python train.py --num_hidden_layers=17 --hidden_size=192 --num_attention_heads=6 --num_key_value_heads=2 --head_dim=32 --intermediate_size=256 --vocab_size=2048 --hidden_act="swiglu" --norm="rmsnorm" --norm_place="pre" --norm_eps=1e-05 --positions="rope" --rope_theta=100000.0 --rope_fraction=1.0 --qk_norm=false --attn_scale=0.177 --bias="none" --tie_word_embeddings=false --parallel_block=false --init="normal" --init_std_qkv=0.015 --init_std_o=0.0 --init_std_up=0.015 --init_std_down=0.0 --optimizer="soap_variant" --learning_rate=0.00542 --lr_mult_qkv=0.7 --beta1=0.95 --beta2=0.99 --lr_head=0.00809 --warmup_steps=200 --schedule="wsd" --decay_fraction=0.747 --decay_shape="linear" --final_lr_fraction=0.0 --batch_tokens=[32768, 65536, 131072] --max_seq_len=768 --doc_mask=true --train_tokens=241900000 --max_steps=3707 --dataset="wikipedia_en"
Each number is 50 + 15 x the weight over its row's rms, rounded and kept within 0 to 99. Layers, rows and columns count from 0. The size before them is the row's rms in percent of the matrix's.

# layer 6 attention query, 192x192, rms 0.152, rows 0-8,32-40,64-71, columns 0-95
092:41 43 74 46 46 45 53 66 34 58 57 41 34 42 43 58 19 85 40 64 59 39 43 84 49 63 68 56 47 63 50 69 46 49 59 34 67 62 67 54 56 54 70 46 58 54 30 78 39 42 37 35 54 29 21 74 72 60 44 59 31 37 70 52 46 63 64 50 30 46 48 64 60 39 41 65 66 57 49 70 60 80 29 47 45 49 51 29 99 37 59 28 65 62 34 32
086:17 50 42 40 54 46 44 47 23 37 56 47 81 44 39 45 58 68 52 56 36 31 49 66 43 35 46 63 43 60 59 54 66 46 50 40 71 56 54 46 47 47 59 56 41 32 39 68 56 41 27 52 59 78 19 76 45 47 59 53 47 67 67 25 40 65 44 62 17 41 34 59 72 36 45 57 70 40 74 69 40 87 35 39 64 41 71 55 76 45 17 29 32 44 29 54
105:26 22 30 44 34 33 50 87 56 23 44 24 20 56 20 53 65 18 35 39 44 48 43 29 53 38 51 41 72 52 63 69 71 47 39 28 34 49 51 37 44 52 47 51 48 66 54 31 45 66 54 63 66 91 38 51 41 82 34 34 52 46 82 67 61 53 64 57 63 47 08 51 43 58 67 48 39 52 57 29 48 49 76 46 51 50 46 55 40 20 48 59 45 53 58 52
094:28 52 57 52 28 32 49 75 25 24 49 44 39 51 66 48 66 68 08 49 69 48 34 62 35 18 60 67 60 62 49 58 62 51 48 36 32 83 40 46 48 49 40 50 17 56 75 34 61 49 43 73 57 80 48 27 35 72 24 08 42 46 49 50 48 44 53 52 63 22 47 46 68 43 61 46 43 37 50 49 48 70 22 58 57 40 47 54 52 49 28 39 18 50 68 37
108:34 46 42 58 73 41 61 18 49 60 22 47 76 59 61 31 48 55 36 58 29 48 61 25 30 40 54 62 44 43 59 57 38 33 57 79 38 70 37 39 71 37 49 59 68 35 34 51 66 62 42 60 37 25 26 30 38 51 43 67 49 62 55 35 53 56 25 54 59 64 74 50 47 38 32 46 54 37 35 66 55 55 46 71 70 60 41 54 79 65 47 58 53 62 14 39
100:75 35 72 49 25 38 89 48 18 50 51 38 24 64 58 43 63 46 53 29 30 72 36 64 49 47 58 50 53 58 36 72 23 64 67 33 48 18 61 47 59 54 32 73 67 61 60 28 66 61 33 54 42 59 35 44 35 56 59 33 38 54 35 29 22 63 52 55 56 67 48 37 33 45 37 68 42 58 57 50 53 45 52 77 24 55 65 73 29 40 87 65 34 46 44 50
106:41 47 35 63 50 12 60 29 40 43 40 54 63 62 52 14 42 79 36 67 41 63 41 66 53 31 48 47 64 48 33 59 37 52 55 33 39 64 38 52 77 79 22 54 42 63 70 53 57 55 44 55 54 73 74 11 12 59 54 22 48 58 49 48 46 83 31 60 76 30 52 61 48 35 67 62 83 67 54 62 58 49 71 59 41 51 45 53 27 70 49 34 09 52 61 60
109:50 34 33 70 66 61 52 43 61 49 51 60 40 65 62 82 46 52 41 44 59 61 76 45 41 38 45 50 49 56 41 68 36 82 54 38 74 60 51 39 42 57 27 73 36 59 52 30 76 53 24 69 64 37 52 29 50 16 36 50 57 50 57 40 49 39 58 44 49 54 60 55 52 50 48 19 44 69 38 70 62 29 34 75 36 59 40 46 49 32 16 18 50 34 58 39
128:70 47 39 63 48 44 53 30 49 48 46 52 59 48 69 41 61 53 64 58 48 45 24 56 48 49 54 28 63 23 54 31 70 28 23 32 19 41 31 77 64 54 45 40 47 69 33 30 40 46 41 34 65 58 51 17 71 60 32 53 52 52 55 39 55 40 78 59 64 69 41 49 53 38 34 74 61 33 57 49 73 53 64 36 56 52 64 47 38 53 80 42 27 67 70 09
103:76 52 63 66 45 28 49 69 47 63 58 45 64 20 49 74 21 46 62 59 64 32 43 59 39 47 52 61 55 55 30 43 54 65 48 55 60 51 49 42 48 54 49 32 41 58 57 84 46 49 31 60 51 25 30 42 48 14 53 73 54 62 92 29 51 47 35 61 36 48 47 63 43 07 47 41 55 26 33 66 39 60 61 60 27 37 43 70 33 57 79 45 76 46 50 51
095:25 55 45 41 60 61 58 50 27 59 40 71 56 52 50 52 27 47 84 64 17 66 54 38 65 41 51 46 85 32 44 64 40 58 44 49 72 25 67 45 28 35 57 79 55 42 48 64 68 75 34 33 35 50 40 40 44 38 44 63 68 58 40 38 53 50 52 55 53 83 47 48 76 45 58 78 54 62 46 24 56 50 66 63 20 35 76 44 47 27 53 53 40 32 54 50
092:62 32 49 39 67 40 47 27 62 37 33 48 45 74 37 58 78 22 33 39 31 58 60 48 37 64 22 40 35 75 31 33 64 17 50 51 27 66 50 44 64 58 64 43 39 40 59 39 53 62 34 58 22 50 50 62 50 71 46 56 24 34 23 78 52 51 45 47 64 43 64 38 50 70 49 50 32 61 48 41 43 44 38 57 36 39 15 33 51 53 35 33 45 78 77 50
083:58 45 25 39 67 44 39 59 43 55 35 49 40 38 49 53 84 78 52 23 37 47 33 57 32 43 59 79 44 61 42 42 39 54 35 51 47 36 62 64 33 55 54 45 31 54 63 59 39 50 54 32 31 40 28 64 67 56 66 49 43 46 61 72 45 34 53 45 67 71 56 49 48 69 64 30 53 57 74 57 50 88 27 57 73 44 37 50 43 43 55 58 11 71 41 87
088:42 44 50 45 64 66 58 40 71 45 29 41 54 61 33 57 31 50 35 37 41 50 63 54 51 38 49 61 45 61 86 50 33 40 45 58 55 59 53 31 29 95 48 56 48 61 54 50 33 75 40 44 43 47 67 27 62 66 34 45 40 58 51 25 63 61 57 70 34 30 28 38 44 53 62 71 40 68 46 42 33 50 40 49 44 39 43 54 78 69 38 57 75 51 80 38
093:33 65 56 33 54 49 60 60 43 55 41 67 19 54 39 84 71 40 45 50 43 69 38 35 56 63 64 58 88 62 47 67 40 48 55 68 63 27 00 59 56 42 55 69 53 48 61 24 40 59 40 39 53 61 17 68 37 44 56 73 60 39 60 59 40 45 44 45 78 70 44 24 59 61 57 42 26 57 61 52 58 31 35 80 46 34 60 41 93 52 58 63 30 47 28 58
100:57 77 61 50 84 22 47 37 62 58 54 34 57 44 86 56 68 48 67 43 29 65 35 01 57 75 66 52 42 35 79 64 36 48 40 56 47 53 57 55 44 45 63 25 55 55 41 51 35 53 50 54 50 40 30 39 38 60 44 53 35 52 60 50 87 36 48 47 92 40 56 33 80 53 55 11 53 54 54 49 66 54 26 59 66 29 37 26 67 32 36 40 61 38 46 43
086:44 73 58 58 43 28 41 72 36 57 49 54 21 69 37 91 61 47 47 45 60 67 34 52 65 30 56 40 55 88 63 46 23 60 63 63 70 38 41 37 59 34 64 45 63 53 65 57 43 60 41 39 59 57 56 66 37 06 70 55 56 36 47 65 42 58 41 56 78 39 57 49 38 63 48 38 28 51 45 78 56 42 48 76 47 53 35 43 59 81 41 86 54 56 61 25
095:64 44 52 80 45 49 47 45 82 46 43 67 56 79 40 31 50 32 43 60 39 64 32 52 23 41 40 53 82 82 72 31 67 52 40 66 19 46 49 64 62 37 33 56 48 27 55 17 45 37 30 40 80 45 27 15 52 53 43 54 53 60 66 46 39 25 60 75 44 63 18 35 76 34 52 62 47 68 49 39 31 07 59 61 61 55 50 30 45 55 52 66 21 49 44 40
096:38 35 60 54 31 47 55 39 44 36 65 71 47 40 34 44 31 62 35 52 46 59 11 61 48 58 41 49 54 29 72 29 64 60 74 30 50 50 53 58 42 59 63 39 62 30 42 54 48 58 50 61 82 42 57 83 49 34 43 63 36 29 50 27 52 15 45 47 37 31 48 60 71 36 53 61 53 58 61 57 64 53 75 49 48 76 45 32 58 48 47 33 46 20 53 39
092:54 67 65 77 39 51 48 38 71 57 62 43 14 49 35 63 59 63 51 56 49 44 17 08 15 50 61 51 57 36 65 42 46 52 63 62 55 48 63 42 45 79 39 77 58 50 28 73 52 54 37 62 55 54 28 52 35 78 41 63 73 44 42 66 68 65 49 68 28 21 60 25 31 55 38 52 50 49 63 59 39 50 69 43 69 36 31 40 52 65 59 68 63 09 43 42
111:73 45 43 36 40 58 52 77 46 77 67 46 56 39 64 54 46 63 36 60 50 63 72 71 57 51 42 58 64 66 58 52 62 51 53 45 52 67 36 71 35 37 12 46 44 47 54 59 68 49 57 44 37 28 57 49 50 73 39 46 21 48 59 47 55 32 30 36 70 66 36 51 64 47 23 51 50 39 64 50 60 42 39 58 31 75 62 51 35 03 43 18 43 71 46 47
095:67 61 40 72 46 46 68 43 53 61 66 46 57 53 65 49 67 57 53 56 41 54 36 56 45 21 32 40 60 83 48 63 71 36 48 61 36 29 66 56 72 57 44 34 38 58 36 48 69 44 73 45 35 55 51 82 57 62 43 50 33 51 65 19 59 50 43 50 51 36 34 69 28 69 35 60 34 53 37 61 65 44 75 46 54 32 42 52 45 48 61 50 82 32 57 33
104:67 47 50 25 22 45 73 49 56 53 49 56 41 69 66 68 57 29 38 57 34 30 62 54 44 60 66 52 53 61 55 38 45 41 35 30 47 31 66 47 61 42 41 57 43 46 56 56 59 49 42 34 47 47 38 50 43 71 68 30 66 61 45 68 49 42 28 49 25 46 43 38 58 65 39 38 40 26 50 71 53 70 60 53 39 40 67 30 26 46 63 47 24 88 64 65
105:60 47 42 55 72 80 48 77 56 81 37 58 22 73 37 45 31 36 70 52 57 60 34 53 71 65 34 78 37 73 45 45 36 47 54 58 37 52 47 65 64 45 55 39 27 50 46 35 48 51 50 52 35 53 51 52 48 44 61 49 52 32 70 64 38 98 50 75 57 52 42 75 40 81 67 32 49 38 59 35 22 52 31 59 50 60 63 47 59 46 61 57 46 40 32 48
089:71 57 46 23 28 48 49 29 37 47 53 48 13 58 43 35 41 57 37 55 38 53 41 64 25 21 63 54 45 48 52 45 57 55 33 57 60 56 56 51 42 45 31 60 44 66 70 42 38 42 53 38 49 61 44 41 34 44 66 45 46 65 24 52 47 69 42 33 62 56 41 42 73 68 64 35 32 54 45 43 22 74 66 33 53 36 61 32 46 33 69 34 56 52 53 36
094:49 45 44 50 44 44 67 45 49 59 46 72 39 64 26 46 41 44 50 24 62 49 64 47 58 45 36 45 52 72 63 64 49 64 49 24 63 71 56 58 55 16 05 75 30 73 50 42 60 30 28 46 64 64 48 50 39 45 44 27 58 29 38 77 58 49 24 50 62 57 39 43 64 47 13 37 48 54 37 66 62 41 38 53 38 53 55 18 61 41 15 63 58 68 49 41
# layer 6 attention key, 64x192, rms 0.156, rows 0-7, columns 0-95
072:65 56 62 43 62 35 34 63 75 35 63 59 42 62 88 68 80 34 18 37 48 71 24 27 58 49 46 50 27 69 43 78 25 54 59 73 57 43 62 60 63 46 15 49 46 22 32 44 48 66 44 25 54 60 59 48 35 61 41 63 37 29 71 16 82 34 37 57 68 66 63 39 33 89 62 46 45 34 36 62 44 58 64 54 70 50 61 22 50 32 52 49 29 34 46 45
084:36 59 77 39 31 68 24 31 52 39 73 72 52 72 65 41 68 48 32 58 51 57 39 42 58 50 56 43 71 44 42 83 40 65 41 56 65 25 55 38 40 38 26 50 53 49 64 54 50 59 35 44 46 73 39 37 43 66 59 51 36 69 88 43 85 47 49 44 41 51 54 60 56 45 39 66 75 34 72 57 49 33 60 52 78 55 42 46 59 39 76 43 22 55 57 67
085:43 45 42 43 40 36 51 45 65 62 49 42 29 78 41 54 42 35 52 38 48 12 40 58 61 26 49 74 69 55 39 13 62 71 60 61 53 51 57 58 67 61 56 67 62 80 32 47 47 50 65 47 81 48 60 48 67 61 32 42 61 43 54 60 48 44 47 45 47 50 49 66 41 41 59 32 46 39 31 49 48 61 48 46 12 42 45 66 54 81 35 31 89 51 46 57
087:40 59 42 25 35 32 61 50 34 32 44 52 26 84 20 71 58 45 61 52 37 59 41 38 55 62 61 32 69 49 38 47 35 50 23 08 44 57 49 57 41 80 41 36 22 41 58 43 41 35 32 42 61 61 59 33 71 70 48 67 37 48 26 75 29 58 39 49 54 50 43 23 73 50 71 45 46 37 72 31 58 49 42 58 32 60 37 43 31 55 34 42 49 65 71 37
095:42 51 45 33 69 47 75 60 33 49 34 68 52 68 60 57 36 44 77 45 43 44 69 72 38 15 55 46 49 57 65 30 79 66 41 58 41 36 26 64 59 43 81 56 49 54 58 38 35 65 32 76 47 46 49 45 62 55 50 31 42 54 47 53 50 41 36 41 50 38 62 46 31 76 50 56 54 30 30 27 82 64 56 57 37 43 45 26 37 75 28 63 67 38 69 33
102:61 56 54 28 59 30 23 56 67 42 63 73 60 61 75 67 60 57 35 34 48 71 37 54 36 50 89 51 54 42 41 53 11 33 28 49 61 63 30 54 58 49 42 56 79 61 53 72 64 50 30 20 37 62 42 61 27 69 54 61 16 53 54 18 52 53 53 44 66 44 57 49 35 80 48 70 39 61 60 28 48 43 86 64 35 46 28 61 69 57 33 56 39 64 23 54
094:37 64 66 42 00 19 63 60 56 38 54 58 31 68 42 60 34 35 53 53 48 60 52 44 39 48 47 72 52 61 38 46 79 41 47 38 34 54 49 64 50 40 51 40 16 62 62 45 45 41 19 65 56 42 43 63 63 67 44 59 40 52 38 64 32 44 37 56 43 71 56 50 59 58 27 59 55 67 57 53 49 45 17 61 48 63 56 26 51 56 59 21 74 68 64 77
119:47 36 39 68 40 43 56 43 35 50 34 53 76 63 51 78 51 41 38 64 72 73 50 54 50 68 42 28 32 45 63 80 46 51 68 55 37 40 38 39 59 47 44 41 31 64 57 37 68 56 31 78 70 53 49 50 47 09 39 49 51 81 48 54 43 36 40 55 40 25 42 37 62 60 83 44 31 39 35 62 57 42 25 46 73 49 30 26 57 48 29 44 61 41 66 32